config = dict(
    n_layer=20,
    d_model=96,
    n_head=3,
    n_kv_head=1,
    head_dim=32,
    d_mlp=256,
    vocab_size=1024,
    activation='swiglu',
    norm='rmsnorm',
    norm_place='pre',
    norm_eps=1e-06,
    positions='rope',
    rope_base=10000.0,
    rope_fraction=1.0,
    qk_norm=True,
    attn_scale=0.177,
    bias='none',
    tie_embeddings=False,
    parallel_block=False,
    init='uniform',
    init_std_qkv=0.0344,
    init_std_o=0.0,
    init_std_up=0.0344,
    init_std_down=0.0,
    init_mimetic=0.5,
    optimizer='soap_variant',
    lr=0.00651,
    beta1=0.95,
    beta2=0.95,
    weight_decay=0.061,
    lr_head=0.00794,
    warmup_steps=51,
    schedule='wsd',
    decay_fraction=0.387,
    decay_shape='sqrt',
    final_lr_fraction=0.05,
    batch_tokens=[16384, 32768],
    seq_len=1024,
    doc_mask=True,
    z_loss=1e-05,
    train_tokens=144000000,
    steps=6092,
    dataset='wikipedia_en',
)
Each number is 128 + 32 x the weight over its row's rms, rounded and kept within 0 to 255. Layers, rows and columns count from 0. Numbers have three digits each. The size before them is the row's rms in percent of the matrix's.

# layer 2 MLP gate, 256x96, rms 0.292, rows 153-201, columns 0-95
096:154043118165057170073075209147099143155158142147111131067127082140164111103101162110095105151168137128109082166157080095096144110104135099150174135070138119165168159101143147104071106150165058087115112123094133174134111132128111143137133081142125132102100118122102171129148114138061135132
108:180122096057077119105163136177110179094126096122133146121134126181069165170169145161087082136084154138125137132132155123087154103178128143073114146158122173123151136126124096155188132090126080133144082139166100120111089137078145159119173122124093143153080078089110165152121097161172210095
097:086117096129126088117134166175170157121142111051135104151126093143151085121141101197149142175140111101158150143136120147166154124146127104092160062135159135142147164178176101112163126093156135102146172207115155100199130127141182215179143064139127110164110112114098171107084117121127152111
107:125100138107121103092096122078099168134118076157077139102144103120118124129120106119097066150126169120118132183141151135141116128110117147109165102165180128104242139110117178103156109148079124139112089128136147093047121171187164131152102139150189116122126121217142201168110134139112159091
103:154170156110115063172066123145131123168150152116066139107183092109117072080152144137115055145095131186134080129123095134132127100119122151124128142103162139077103132170125126149094149147083094109171095146145146140076102098169151156151096112133171064149133143181047177117092168099173113134
097:068126165092126101074095126125114129163134091135114120177183063151105137071091131060124119107098151181135104094115061074122165127076139119122176120099081145120104099106134137062086111117101185157084146128141162095135109162143137125102092167160156144169103155160081095109089099110143068139
114:122126148143114142087153147130145153183080148152130055168143145100095122122163090184132130112053107205106070094133100114092114153125147137041070080162143152115076116140112096116162183136114109132102097095091140120156149077059178132104122152153128086140166135163093145122158123163123146097
092:098134136129157108133099083170130140138177156114131174069175113093148103176137110097164120173115181166136085159217137117076093118130158178202144125111085081173124109076142118082172127155157127114139124072107112100106131116104115103145140127116091138087180131149066142147064116098158093158
094:089135145089147064153114102140120100185071152136130110122142097151123156135189144139074104128172223151126109172151148155165090127130118109138118130109062094108131119145130074088107099114095151176147135159163110164148138111106141096150123154102088105177098135033135197081110151135158144182
093:138123141100141142155166131124137097213138100118096064126190103155128129114165133128112139133131176129106118139143056082153118144162147123147138076152124099101136154119133147114103183047116072173120131152201127068083054125152199096068120154145109065151157173118152122122132122138123146109
097:133154130104111167092051179133128064119165117135131121130087069158141109143170132131137106100170193146063170126058156088112101158128153131102175146104143170103128142078163183101160149107147183096081121084135102173128113132178121119138117125169096104136130119119152102119124154027154122103
106:160120177084140095116164165108146098152182119176142105154141140147179210129137138107147141122088170113186065085072230140171096117083102111155174103138122139157125108111144089114142146115126110134109082101088168124137102137148115112188098161120144042161116111132117109141130177160115146153
095:134161119061195121091162124183124091119117150094078149141100110132140130096141166157156148118152150100138163105150128133127125132141156158093106158145145163139122151138159037137163175118085140173103185141141206193130089138093128107209061106113068069158121159168138108112106131129147140140
096:103144132128096208151167098147120164175096047118153092113132132130093087080135127135143119170105175130176107139159137146197088182134142117100141067114149134126135113133168109118112176107156100169079098167178097100102041142114119135084151108101179127146129168148092091088177116121154122092
101:107105130088121133149160112142112170138126157188183115114159117153096100155168117146107079125142179118145133153170145119163203136154119082108109176153110112121076107070092159130044122118098090125120159114098143178134117153127149104204141163114123111165123210163154138156081060140141191117
111:125144107145170153076163150190138156153125125098099105091151082130184094098105131175176219153140139164142186158144167084163163103203115148129135096174149119170139149161091150140107116166193072093109112122125125129137152117119183127096111108205114140162112115169133095148136162117132174136
091:123127160077179130097101085120121121202022108123145099105149111116115129131147103115104121137165161179130166118100161157118153112102138131049133145149126101112121062071192116161147152118107169102064168094112155180120146146052124088139153132131102118078192092146124121097104130130124154146
107:109143082129143098110135120156143125153104054126091113169181064126105158051168158157149111118140130090197098147144105138132180175190152123064102126143123118146149194095142152169135077114135107141115103192156125128174139090141127132130104155173187103221129161116125140110135159131153133104
089:092141098166172174142138152104120117146083082159144165182173108088144171136129114150161159172144146134130161086133169135081131162111098148112147107139143150112099049135174137216114107158147138127159097164146114166125100160084116130108117138091079122149091146128125094049110102146095195210
098:124103132138101110081146174143107118074167091141156096103060080113125089132105130048169124144171155097132106139169123102158151175111138153198160146124127097194194125138159099116145114115120142093156141140149208164121060088171150170093137105160129147154163091116115099158131163076146158105
098:082113173103093168187134143169130153117143166110126104116152131108111129083156160147185107132081166107123160179172112162198176104195084099117111100168090164138112136086190127155091123137167093130125109132142121095155115134092135121120107114091194159199078133186113133138126077082082133111
103:172113092186091149086178199121130101180148159108106166118125127143117085125113175128184103157139169109152107122108150063061152110184132168158120119155141126125199114167119152123094147154145181145126080145109118143108148117147148112152129132122075133128126174091167222118099122206112149118
093:148103063084169102158116133126160169149139136143098077166101170080130129153152111193129139206117102089095142094120132202107136119114091106161193091183086148138132105166127119162105141176092080128111063174127179104145116136126125181143110107131158104158076146153089141122138178114161160160
091:109059115125118106097136084149123157086142125127073155102148121092178081096153151112134156128138092145197177141168164080104108124157143165131134101112114070093162121180122045178177119126072179179133112127068132150157079171109138126145140132088098112184152084092121095118161149149107156134
103:074093067120155131097152102182169104087139165064098098196162135117134123085077112102158196177163158095185139149163165109122156144130106147125080079145137195160123122138102162118156127178140150093151143204138105088160081136167133124118112103144158137105091111134150122089154121096128171125
104:129178119096116132101130068171128123101181133105150146135150118074123067107152190150125169152074152108080115127125115176149140150128126072100135113138062138160104092171090125127080112157161158052088116108137213117111177133112176148144184129129091121122145103092161167116102124085120122197
091:154120123150199115165142110085174116130075126056127155189117066147112104133133172158135104076107185112138183125141100157156157133094161116107156125196134125162099158150165110181092109183142114214156165108130129134125120137082168111147155185084152148165092089136104125119089102095108144111
099:133159149199107124118177130147169079125172112131190051132133188145099148120069124134164085106134139138122097177161105058119142109154094127131132114151121105179135088121084191138095081122142219108179141131147120150123089140173149120156141065154175142147136120068138125126105129112134171154
106:112157119080197155183137137115098177101196186130131133157082111091105157099158134097147145093131191185106169107123094135110114132162125130132178075145125117167198098078108136125041123108140119161095117093161103151123092109105109175110130188154115157086109145139121099118126133077071136100
094:071166097109127143106134079106140198120177122081115095165128162089139128127099133136153124132177151161134170119133099129132182099087156126117146092120099111151150117154106164178182130153169107113091183147095124108131132181030134153121100107070137162115119120130085144112028144185097088131
103:068105101129183129141122127134086152194128178092149083093086149124179168125079160116084099129104115160092144096136181146103157188170155163128150178121117105125132117151085120147134145120095153138061069116100099175128123123159139111091093101139150120084188158134207131145112177082122085160
094:115115164067153125127142156165121154178150085149085174149125112162126206141164129125164142160159153119132223073113175172101133070104126132156093117141116169140107156118071081129175122157071131159115116127160085202165162138122109109152083137143179132113118096106146147093157111166114167168
095:142149141122149107128158126137142166098104115127097172116097147114142155148128141151038100121185146093178143144204159141083118105148123127112194088146137154159161148107145150126072124149164142068118158159156106129111156121114176152167164172139105112120071076073187126107077138187088149199
104:072139131113149085097082142139100103073129108148169124142082145058142130148073109076151100175145106132102170125131153122135146119160132162107121144140176110104047152132112165146148094107073221150138142130132121166070122145110165088136126175184164119158101163124135164134135148089126205183
085:112079138132182121160152095118152095131102086066195074143170102107120103153127089105091147130158074109115125132159131180078155176162149123140126131120157137122174103178115184099131151168129138113090162148126138181166065103147209142113127196095129157146125075097154153176114145100127097081
091:098079099125179147130133213140129108097146137119078133108138115114144129169137175082081111124116178157146137176140121048112120129130149109147116163101188082154163113137164061145073129089092143138148123153158071221090143144143124118153128122158129116152085138159100154160061120133087172162
107:093129121111173094135114149141137156169095089166092095168145143123077106127122186126072098142144088178198169126126165134108143138117168155173099147176134127170181152119115093180135126125105080112093132110139175122175146163159184106151156191136170134123053166214097137139136127130119099093
113:087100094120120111127128120129137153051115132121135128135142159098068095136079188161090158112143165157207134072109162103101210137111113158161143107146127104151131130131105154147175136140173097170068125077126176191136111134141162129136157144137134149142138210112094099134084117174120207111
108:110166165122151094176181106147110048085104141107129131118214128130061186128122098150071080112114132107186113088164174129097104154170147170163113125130129096168130141142106164115152146123153155168119139126098139171126047108092147143108089138135074190164103105101155153104118147137135091168
111:128111141077107047095066154122120067063163094138068117163115106144121169160162101143113159083095156157174099114081131154162088140139169124111099170107141159114186112158055127104168113132119168155147116136151134140126182127175151130169090133143197108187123110086136116142080137154144124107
102:125107101104119049205174155117144096138150121114142112123114149135138196129063146112149047183130156119151166144185114133116164103154148149149162138072145071107136120121130135080127112153141225121122110121119194165095135143147152142110110081139123085119107088067097104124103181109142158154
098:115130079108115152127088060103140151143182105097113100153095165185098156098117199194182158135042124131158115058130118140132156135087115080143118136137094143119124121151109147107136148132090173070151099142090150187175169155120137162138153104110145111120102090050178119091114129160123127159
101:113169102146178126117134106133119140143140109153090074103108150145129073094167137168115162110115141072140132141119188101103064165179169157219154105147104130113141111128149134103147191116161061117080129076070115107166126116128186155138132124143132071098121092139116120172086085061095126168
094:126115100103084104119130158112135122100169152099075136095133108129157110139162149132132104075165124194125091161151079137089159094039168101115148149141097171129156133132133136122105076114029239125135128123090099153092046125098114159116120135147129144123145161113106124099100161160083098112
090:095177104104126157139206084111142121112123150103125146168129144144148135117122172183147138176136153072199183140112171123103165100077075117117152112136113199150109095161141178121121081094092151111125102142129121117104182126133128060112123105162174148138130103105166120124116149158122238169
105:081119125050159117197135116143163130167127195121152122115141096046120094162109148190160118154083093150064114117181148150147092097165157136114101116125105122125076063171137141110104134158061122141136104140149104069151095137108131162142079100100122100129127080155174166085119143091125159136
098:070138088105127126136148062165121152100096077127147107143061112177106139103157116128133109191103141141099154142128136112137029084118164130084113111139103183136118111164125073138203124124083154132140123141213110124123092169124132119092179136166164151109116175114135105136136109041119098146
086:072132156092096146150108134050065082111115097157096089135139128081159134105088118145079089193157157139128172116119090132145157146092173079107135114117175155081201135168153155134177109157103111113159173075136113130116092146115163057140100148171119158100135141096176112129095119153160096089
096:206133135121126113164149184182106093136073128117140145098160110139131128167120152101055088127188156149171153152179087129188113114116119202136094093110170154139110126135136094146150094155200118109117114138113071142104050119124140155094145144110092136179087111124099110177113065127124164105
# layer 2 MLP up, 256x96, rms 0.277, rows 153-200, columns 0-95
097:124129086134100153087091107169152097131142087092137104060110111135146162131201193151108116153205128117139100146163095089070136202145139114113135128075194122148131152120142142138132153138167115058144173141147105131127174163157152168083151150109099106094073110065095086129128113173101120105
100:191148114122134123155137181156116138162140117119161119153134112128126134184130122103100135171126137083135132126142089154109067134120106119148150079143150154095134060141152046135118134130248143166121088184169135126171073153037107142079137168097092159136083109123089111126154113146114094114
096:110145131154074149092129092171140178156120166116127155146132104173139123165140154177133168127148137129080105113115065143103114121120171119146117119156099073119143063100129146073088143194101115113068156149069216115132088156118121142113098180189089129121174083141106115139093078098192123142
104:090157127173142116108163094134149080144127126106112161095097119176132132093061188183139181190153142091106085175088129162120158140157088187115118124106178108074138089180125165087119150111118054089132117134123162122158128122147163097173176163079176169102147144133127144116152111083084111145
102:168133159145196035137152158148150146116131103090053136076156117126137104128168149145148122153139151134153109191135104117157115088140111152196151144100126131081087091163159109141113124114053141091147161179089123152106136093112135160130051114094114112141098203125073138076158107115124128099
103:161097097134120179140114179125117134153137107108179136121179109142152039107142121142129109092135109180163102074141138145159130123112134112094116142174142206111154164148102225098127075164145092103143157107031100096112103155100086153129114130123156133121118123116204115149149098123084180130
110:074176063124086129101162140144104157136129147136106153120142167094144118147140111152120190108131146109120119088110141067075119175135136117110103127139147104129185156093157167072053106080191150110100110136117086155102184109090159105169102180141163124196106132114212159165112111099088135127
100:145095134136060112114127136140105114175100108139143176185078143148071151108146101157054078079113136101128124095096128166134143094093105101133134124129131178057092189137134130161123187108066144149085157135201120187167109075141149155108093108158147117167114127122188137117123092087087126126
094:138153167134148099143102130109080128123044163165195107101142090123113151133134128121144112126179183127127111187168167130139161164121132100126104145172058055151090097111116127081115076126062135147147148122174153074157078153114131156138124136100162111188156058102166116103125095121126151185
092:101045113111116108108136196149120124125066134186159140139132099135152137137140113113103101197145118116184130097103079154145124123123095114125109130154121149086139128121100083081103156081096162138164140164155156114124063071190161145110186182175089128107167137148192101130121174108140199119
097:108162151147104123162123094093093165111145119127132086088128175119101117096098117076120109087190096092162148086111142130125164103108165075143110092108155087172162174118130065153122109121082163110064109102083075116133143155111075156111099132160148182129108075104121085072121134173080051120
102:156097191118059156116112124126132121088114147136171102154146127154184126124169098146128141111126161124146109142083198078170137130096083052164083090113174135133104124147095104141180120136118171136165123164144171116146101104090067121116157129108120146171147035142139136179061181107140155157
090:083123137233120133162093127097138124149154107140164084105132155102088140164125053129106169117088125127159107119110154140160151120117108124159169098130081119070147091140107180097125137099188156082141108089107108122114151135195125181059177119124166166065101156082102141146146107122068127103
093:100091144107106110097158156172117101063160122116185173150144150143083104158186092134076157110084123144138107025101122184137133107132140114147086100110139117065106124114108114056143205120101182109147138138138151126146070084163116145133175117113155101100138129129164125103117124096134199161
096:096198087118116123213152140166091109155148164120100142109173161180103121135134112111133083146126154131160090178115173144190131185192126078115169134125142096109131115073123167131094144140146053157127140166104145122166109161108105089142117185094138135187081140127136108162162062111137150159
100:097147080133105142095143108087167122117087155170139103176171122144089137124106165103102132110103131143070134087133046031137118149163101104114141098085118091132179115126147085069115108126074181121135100137124171148093127159156093159157137134111154106140147242088142126103107109125103140088
086:139131126111144167073136121147163184109173155120178109111098135139147116141085139057149166160089079065145142157106131071141110141159152123168114121137146135165157143151088091137061060104139181173206129118123131079066142142141116146071142107153152136110160155114119104195173172120131088115
105:052143050080143129181168101157100119215136116058161123136123150115101132132060096140158138150145135122145116155148161142130185110100141135194114137118152142122132111111110110107155121162158137158136123116129133080172143128139098093115140093072150068108166171132094086080112142038174129113
090:204114110123096097127140142150097151098159150094134142051079144153086099133164125134091096094103093115147127204112134132160137114127147075131075139088102113133130207123129089072138156121121099152116143117121146119178159121161158120148147135139177142153147081120131126199167165128200041090
099:171050148140104083156151136136079084095107133154139112169058097125118093194133091171122121129134154156121194105124162106110088105130167152148151158089184112121111078144156076152105158120118109109152123168131122154066075120155085107106100081122087125116165091159076095102154094089110189135
097:113194141112155152181086089130141150175139132129092183121136119103170115159182148136180156135109104122119175192153105133128109062057147195171142148115122110109124143122095123141142138173122097116163123072150093110143127136128143157168215099112153135116166151124063206125117160110189148117
104:129085169077149115113163055044158095112105135100109124079124100106154138162165103125138176146153070164155169158143117131103171147137184111165121083131169124152086129117122168090160083117148128142140159143137110106092165139130127121119130107146142135067133182178126076143198103115172051173
098:116125181181111116075139088114102098123171146077169142067128070177123107106160138110142120048126147203168063124168113088132133178155160140109092131085180084120157126119135176120131099089158136111146194098140137134102157101126154099124120148133102125126214141091130150145132118142084119073
094:179095153106099157105133102123130109165122123136082165156161140144152138146186155098107139147114126101129103196178135115083098113078119126122098173096140120188133135102097118149164148095068126158136130103085124077133074151174187071193127123098126117151159114109152097107140038173149079193
104:139132111073116143129155132150042124189142114071120135120114114134113131171157099219142140105142161138152150180163112132125105087117099160124137171138101157100111113132084099125116125157057167141069120164062198113110166116135111107061071136163113082086155112159136093117154130077125090144
107:084134110126104125098095095159138174079112098134151127143073141182126129139133079097135120120124138155150126143174107095132194109121177162133124150113173079119200106089157137149183185071105166138164159115116139075141101177096143166043110107169172131101190117126122114148105139201145108099
096:140120148153152116155114114142152156158059181118143146166123097150094124104127174108056101104124176094113131078115105180147127143168139075158124184159113085161084209111170118157117153204120135172135144135067140155115126094059117113141142172158147152146187079126144107174113134158086143139
093:159103115205086095150085115154113100123134116128115120074116099216174148113119122096124143063126218112117076126093103106168113165072155103105173106051157104125132096072137144140094160097130121132127159178141175097086115115127151074161121117135141132146163132206142134130108130103109106132
105:164173091070134134123183141105090128109089134137175124164091121080104111120106099155112138155162208130078131113163152137063130155175140104130123098191119115146197148098099115102151158107167087154130126125225134117127127138119083158150137116109169127068122194117148097073166103141144120079
090:021143118113080171134062071140172147145122149100058155127148117084094178095100129095163160123123155130099157124082129100145197119118126136158130102126132171134169098101134135114071053138153094133132152109119121099140144143087113164137086185137073142086115164109086134116139135104092110183
096:146115193141125122096124171093174112111145077107124143137140121115113159101120120141189160098157132098168121178140146120167125097139114060122114039179131134138176158104140100144092153181169152075148153142105150108201140118146159184113166134143156146158058111115175150103136115183153168061
091:124181091125137105090068081162110177108116140146101123091092164139114137167154126137085080125111149121185131137114212170151122128103140121152119147139182164106067173143113056159164112079101154188162187123115089182089097146158111155117201118146147113105124097112170101129115120124179104129
094:084127092157133133099079060150132083161112103113152100143139132133130130140137075118181160176097105121096145140109140140167166183050159129118096158122098100147054181134138099121226143121051194168128126108097134126178125137097125134121150094097130145135152134165114098134176127086156097087
103:146070125126119181122081146091153140167123124103148127168099140154118118113064110119090086086136119174109131148070151152133131211075188160103197163188125136131118159122079202114144184138078168132101125154121105134145145141115148135142201134110120099104181146153141112093146106082150110181
092:124114080148158091160131121128197128174168063137090186094105171148112162165077105100082098104136015090128095087132076154146155109158171121116101160155123120118126088142142121138130165135141174125116145098141133107133075075190100149099172141133146143183114142178125116123109113072133141107
095:147185084146134165147149089134129116171114096150164143179177141113145151101129116136183166098074120088116158081126095078076143197131094170086120143103068109141131108084138127112112138158100096168083102156096105122154170165154126143131067101116084083126111182069162130096141110191122076114
105:147158139141091167143128106171170168133119144112108111127160078142112078108109144118151080140212119110096096120118110131135141100147124092043099068095117072176089137101154136137118147130077141129193099131106143164164114109150110137056125176108122121137091078066128135054139140211139122122
110:138232132191145166084123097205147081142124094141151107174111102127061174191179114143169129111121108118138119110117148137144116139179114097137156108162125110142132082092117134129129183144175162089194104149087110106091120136107110170087133159073137115147168071127142113170116118161135142169
107:096093209097115108135060156138164115037059144131126149098165078089173081136103127114106059137169104158159126088130109107131157115137139154159086129097155121106150114152114174104087154131088101102114114115090159135094114104117164111110151067120136060137137153102161171144097125180074129145
116:106182137102075105156111133089058125149137136135214132099086120165134172096119157112182079183087151122174111134182092133115137095141138097160148119130116140125151105197086083165120131129065103104131102200142107098162093138093066131089153135111127091122156081117132166106117084143101133080
102:161143122145130157111084107119123118161116082134094142098124159154128113239148170109141149111135159163088118111110117161116095128081114164142172224070129096122081144103154165101134150120161096140118122167063094145093117222144156135129176160126171145121130208127129149144141120162167154122
105:108088118178163068102102144115134107109192118147150143171117070162108143151095140119144117113111152115143106048180148151142105189070148087164139109142137120085175120091081195056119163151145137169107119132114159090147166093131107213135098144094124116148151126171151126079117094169159141145
117:122175125128182127112150129097125157180126087151101146104140138142162066073145157119104159078113138076104164130100147077045099141148127087162146105131123116188116158125084170086124137128186099096114116118069092101208138139089129088163176143146180094135098120108146175174102074145125142112
092:112104133138182113183078173129147067101172098174102170149080090139153141203131179147132114098171115151087077147144171138122083151127100150072139198159122131129094162105123178155072173167138218136137126133145119144124138110108160109146081167150120135107134142134139073133158133149127170090
091:125078096116160155139118153094134112075124117123134070091121172171154120118148071096112150070103149128119171059126117089135146084189125150095162103081116103069089105127162138128187098144170118127117149137151098170099096092143144107082089115124076178078118154140150131035085120152138096165
097:147092134160137165148124085103162103131152200187166160084129113185152097106133094123124131110075154134132124126097176100088089111124139088116153187121118128166135171146156184111138118146107068162122107153078120106150152104133124117143159047142145075151066105098191101159138162200138073136
101:067146113120161100079108146111157101086164169178174112174115117108122115105116146129100152099199066107154053094089112082118095111117089140114090153110091088121100152133093189138134129190126110148137134102160159137139142086137138125196134110113184094124083081132154209114188109133148127141
091:108091136092096131095071105091145112144152162153119111080133110122164143076155140057195174142120108103065155099118152138124141095144111088144197203120139107141123154078173106142067114089161116077184134123156126100105156170125117101091096142155157100123071085127131110116166188076140112142
# layer 2 MLP down (transposed), 256x96, rms 0.281, rows 153-200, columns 0-95
096:051161188148095116117144146137137135143109132153154117122142119148149119144077165121151140158098138150102146122059107126133149095112111138104109131121145146160169163089151111003148078128087115104145121101104115141130127139185113118166127107136089133000125109132121138132183081147087152160
107:153106138055104147144153136127097124089114076100126118152098100117093168139101146106073039132090107136110157143157157099067144031174112131087108125113067119107146133138117069143120139123167157124095163130161114092124127161076126189142157138119136119174068086107137093138182128118197123114
092:134121124147142121130146121071255116103048090034137121143210120116126140156113105105120120088091165106127129085139138150124119126140154112143182139102150157100140138116130073148112152102098108147079098140118098136079170147106179158086156114112112132147148116109103093099133106179186146126
106:056098108177172114147134123140062164092134124105108141131130161094134093191135170138152160157124142100109108117126134220108160124125184097123131122132160127135113102118090046119146143099114114059193127123105145116102088126133106108207120130125066145063084167107094141149173139090142166127
099:168071089091131130116112131139087173112108075156112161123105050115136108069139098095125114077105117093106147161171108112064108118137151075151143116127106112155075078102103135131140173178144110159138133161123125111110164127106160141139102139100105141018117218132160150109173175088142113132
098:080086152117118091091118178155152104139132137119108160177122170164195126097152172158122109079091079166151175109134128089086121189085121173101134106110119175129102137132139171099121112127142147125160123193087127158078146162083202144166121150141110116185139095155158076167173080152174132127
110:107128072145108173159138154136077144155122106110103103150078221147164132181161127134151100100169112115144145133091098081109166140117090131125127092094109177105108047123160106147065146147160129093101095112174080141145151136055137116101122149156119123074148112106137138144100080194100174183
090:122142100088178108173132128072051199104188127156187110116132056154198120117097149124087135165131134091128142125136099144187132185166125154170148139129138131090145112162069142070174109160096137147138134101123090116134103231130146117083163129117160140154155130139108125165113139127111114140
096:120158156106156151124093137121132161165000155106161046113146099122086163153136105106109146124156170125146168109162129169140110129167131141092125155108110120126105140142157082134075127123068138028168096183144110111126130159131137098110140148139136095088163158147146135136120120190108156124
097:061109158109138146209145173096209083151092128165176116144175094079110158143153151110121114128136136100103141046025102123151143145099140120169137113129122131068106102142140104136068179117122142170155097158125091127105095103139120126116179121131086088114126110139152146124127160147113196134
099:155133081136153153162130131160215143150101121147163111122096007107086175120075103143181109106106190072150188076109103101125127133080177106130156136107080130127113129099114116089116141097095119110140139120134136128110117104156185139117080172129119160182149156098150180163142122162152115124
102:154127126150128142148136126126037151104088107111152150123176218157060074084106168116115133154163104120146130054129099133054153100128163109096165123150126094152129094157132101185137138114114134130172144140118127143125196116115192104091123114159118149043069140157142097162133131153163120108
097:125127128142085146148122096143038168134183090245141079123149155098108125166163087099070158128073166184147135149140126147132118121157132124178128108154118087144113115125169219114131116158113110149115109145131083097148145092140102119072166142139164149128153136079076135121161149109101154092
094:144113198102106130126155124088130116156168200104140151172073163122159112114111087119102122109130145063104137115056124109104181101071138141128129086133121125097061138132173144152142123133136113125128124112125150186138167089086082117165157151135126138179144101143172145113044187191071121174
096:138119093091105124170148148118099145138125170070085150102131079181063119138104129150137155124095118131114131140113095187104192134153116088092054131123148134100083131090086129102122139110132103122134192119107144135122108107104121107151166140089127083074153228122220159133159158166165178126
095:118110090145126123140114171123224192117129116152096130131140181122125098128159078107094198185149189139079109126121034106132151135133086171106082096133100105109116133075166108167150123128119134140131103185139129164067156180093146144174079161110095155131099096116139168147115123160093135121
093:123143150136079172121126156161049145130254090168137116130176205170114098122115114177129147084111096089146111110118150156103111162148107102116145116163160140126107147162118149115137127102111104197079141083126134124080164076156086120129139114149131159210092138120089127111148122089101143141
110:108133070033111153164171101144172110123122148089123138125100146100161139175065102099124158155184132177141112139171135137135123101137139143164116117110169137132143097152125089092132176106116097130157235131134110106155143140145170108146105124106137113000163147110116134103130103103151154140
089:089105147168144145172180164168084100063144118116124117108090047186095112133117134133086162086110122120112151131156119152114115108120141078120095087116088105115171135141077124181129147157136113124170125145112095134096137110148222119141103156104110112251131064106098126117115113083136125118
097:131114121106166145107068143153184127172142134092141161128185200134158129180080089078098119174160106136133089118124155091101163142113116140092160086153117171129111117150155167133039170117083117097100100159157170137146113067066142108140138144167141154096149123090123101171178135159151104189
097:154115101089200132113114127111145048169115099137185110126141168131133148141141033082134122119147163155136175137097168103037098147140098150136186142141138165125098173146123154058128135162121129089094147099097143114148148099179125097104111095111130083121161111152120129100196112172160088094
100:180095123143102129171142110134113118115165086160141112098093113123050116146209116096105138148098158141148118187156128100171202191194126116113077106147093105116175132136106183174108091158131120115171130114140155166083124087094135123065135112118144169162134079091134098165151125181135179119
088:141135117137135161150145119158080126154163098155141123144165053122093104119113145166149180150109145156183144092083109134103139101103131115163050133154136170194195147209118113163139118115146085177115163128154059124167161162147231136165125113097130151135102093121097124099107156115126131091
096:097130093061107127129131113113224117151049151172167150178090087133164101102116177106153122050162100097149116120107166117151081129121149136101162134137100102107122073178149029160109145126121129194138153127137080115126176144114134091168106139148106124186129116141146147138129125094100133117
106:139127160100087138143109178129188094158146123095130105166160110152173137120099141137106076106124100141122148123143186182103180127162223147089131126134121168130142128105174168085097106113141121096073164101155097098123126136120227118163184130124112041117102182093105089132162144147114146111
100:128121074157164133117140122068058068174140147152160166104124146079113163126130128123115129136123167113092074136102093079094109129186115118143141090118131121134054130167145221145198142139111140145069125142124165131139118091106151106156137150114078150159118121105090116045100134051123101131
096:136110109151114098131104114112255142128018152000114195124146085131103133145144146131158129100114157076133173115135104157146137134110169077131146135161091094126136141159148065170133105139146150160139122140109123127135139089108137153133144153148122126125100099159133130128088124119117099141
095:102129163106137133140113129119083173146154134189120107131191084123090157114099142112157074081116099162145109153088185113177204117180174142184162142143161150166166128102138139142106134093133144132092125105131131130092106097152017128094133109129147055185122125135138082149120145146140081078
101:142172092129148093126146142144222146110111146190072128174128116135164117112114182083088146113080111078093147136135111134094099056176132116145112113109134070125131151050116107132116138128090096132129136144113073087120150138165114106105184099130143114062123158112081090064169112178087116104
090:157127153120124091143108146114039135134135141156153114096144192127128120121116103076143116163159101096101082140086085161098125059118195105125196149114120088109044158131108095077102176077122122141098150187095126181143145134100110122146117156151123119137081172085142084112169187115126151102
096:127110101146162158133132079117219109093192106075121140065202151103158181131132187143119140106137121138124163146135126117122130182114176135193089124136138138159151177083101056112159128115133096139119113094109170145195092142137175122124136124136134103105182128138090199144102113155170158100
092:113108145146078150202127114139029134115120167133179091106153089161105076137137179111131106086176098142090131170100069150127189129160125138155094119089174104152145138097163140205088132117108096096128106153170079124124137095179159136120078139146140174190099141098127137114128125116074134117
087:139064113156147169207079127141103134118127160090106113112117143137100145153136124123082096102156174127147130137094080141136131157147107139191136128114175142147198157138184142210144138100153152138116095171134077138153134156123191154165113165154112125255153116132138133179126127119141091124
106:121148133139135133122122137099069113138112082143143154179082255140143129064118171157136135118173063122115125136113145135097131165136136130058130115130143161149117112106197161111101090086135123201131145134096118087136110131093148126204132151156095114129089076117098108112161104090123178128
101:142134131149120129138118078132255143181096114089126139134134213135108131126109107119115113130166088141106139126129093137126121135140148092129094156148145106125135097130157058125123127143117112085097125102139123137115135104168132135120116139144130115255071119118119131167120085122137138086
088:154157157181125173161078142152156088121123124185121074130098161176110169060049096148175108121127126119102142107115131100100135115125125162127136084148162138111160162115179096058167137080142106153178172170128170121194112160136085125114162085121133109181137103168075120124164135179137120093
105:128146153121139097123054110165123126170166183130112101141167061152137111120111136151121128127108100153127085107191132130108130165123106072151099122115170145158146162079146173205093192080124096145134116109168163110162096082165090147081129146064138059176068136137099133138122179089131128151
109:081149105101106099172102143094103105135207148044081115122143090109181122117089118131095060151137116163163096120134110147112131116115116119104145147186091101105140163128116152132165128166168093164090171122090116138165127116117128160166135111118123116217152173108192059141154152156089171176
106:141129144146140122128088107109148114098109119255123096118158087150116165153116124147173154127136111077106106090180115113117155152160133182074130138130126109074079169154075181110145166126083140104134121127104168131088133112189096133111145104166127078043070136163131155151111126139120135172
115:103084176051173170190111151110255155120115178088112138150159173122103120173123158143129153173149146116118115096136143140086108111133076161092126102096153139115105133100139163126101107129135143117157128135126086114101135118140132155145111122097098134176157196115128062131058123123104107120
101:153173169176106123136145086123104180067121172125089179117147074132104162099145109157147107108093169120117062118122200084132164134130069111125123126115125142160125110126116188110066113120085132173112112148055118091145150129112148144169146121131142149229139135199103081119133154123106118168
102:106110235099126150120092178093104107134093140044134068063200153168149119150147049129138106171096110132125147125131112168126148117165129155094132174118144109110093160118115075114153089130123116135158132124095148174140110124139111107123135049086141139132145106135185117103122101135094158194
113:120151151158121101104167147133178095148121169143156125165109057163143175129113173119130087145111095155128106157137101131142111102117082126111150138101117108106136129111125102122095137149134112135114142092147137112140125144108096122173136120134170135000153129131155115101121193124149122101
095:113171130098136173149150136111222133133094136124131069114142214127151137110079170159127074076094168241110082158096095164115096144144086067111126126114120153142205116116127124162119134096094108115115112153160136150127108082125105087109141092102109125072113144134113119138152125138112175120
092:142123101152113118166112113118057155110144100164148172175136086157117126133129160148199098117127135160114163151121135134173161126132076161141100084110110150139171139098106129128115114160141149146139087084147153131116168196171049175066161146145099106138113113184101111098076107092072066053
100:136160138154079133178143127110189147146172111123130130067180143080123153131167165134147127130171140140161109134220117080134180157092065122109069111175100085153107143089096172132139110143126088062069161106105102105138130090135115137147159151172149139105169172111102157077097152111133160174
107:115098130129116153132112119110255099149136143068053170144151172088157146106161145157076110128139147154119123176117136160145158114144122143127146147117166101100148138114132156127092151105082138113120139094098120154149123096165071131127098129094131131190133121089110103115035118150056114156
095:097137134141104144081110179093255094150130146139089205131127112132151146106125124131119098175138085169111145064130143141145144140151145108142165124128139109130105147100118114108136106098121127126141108160111098123124122135119222146121100123130135154237100156123152088148112130154110169101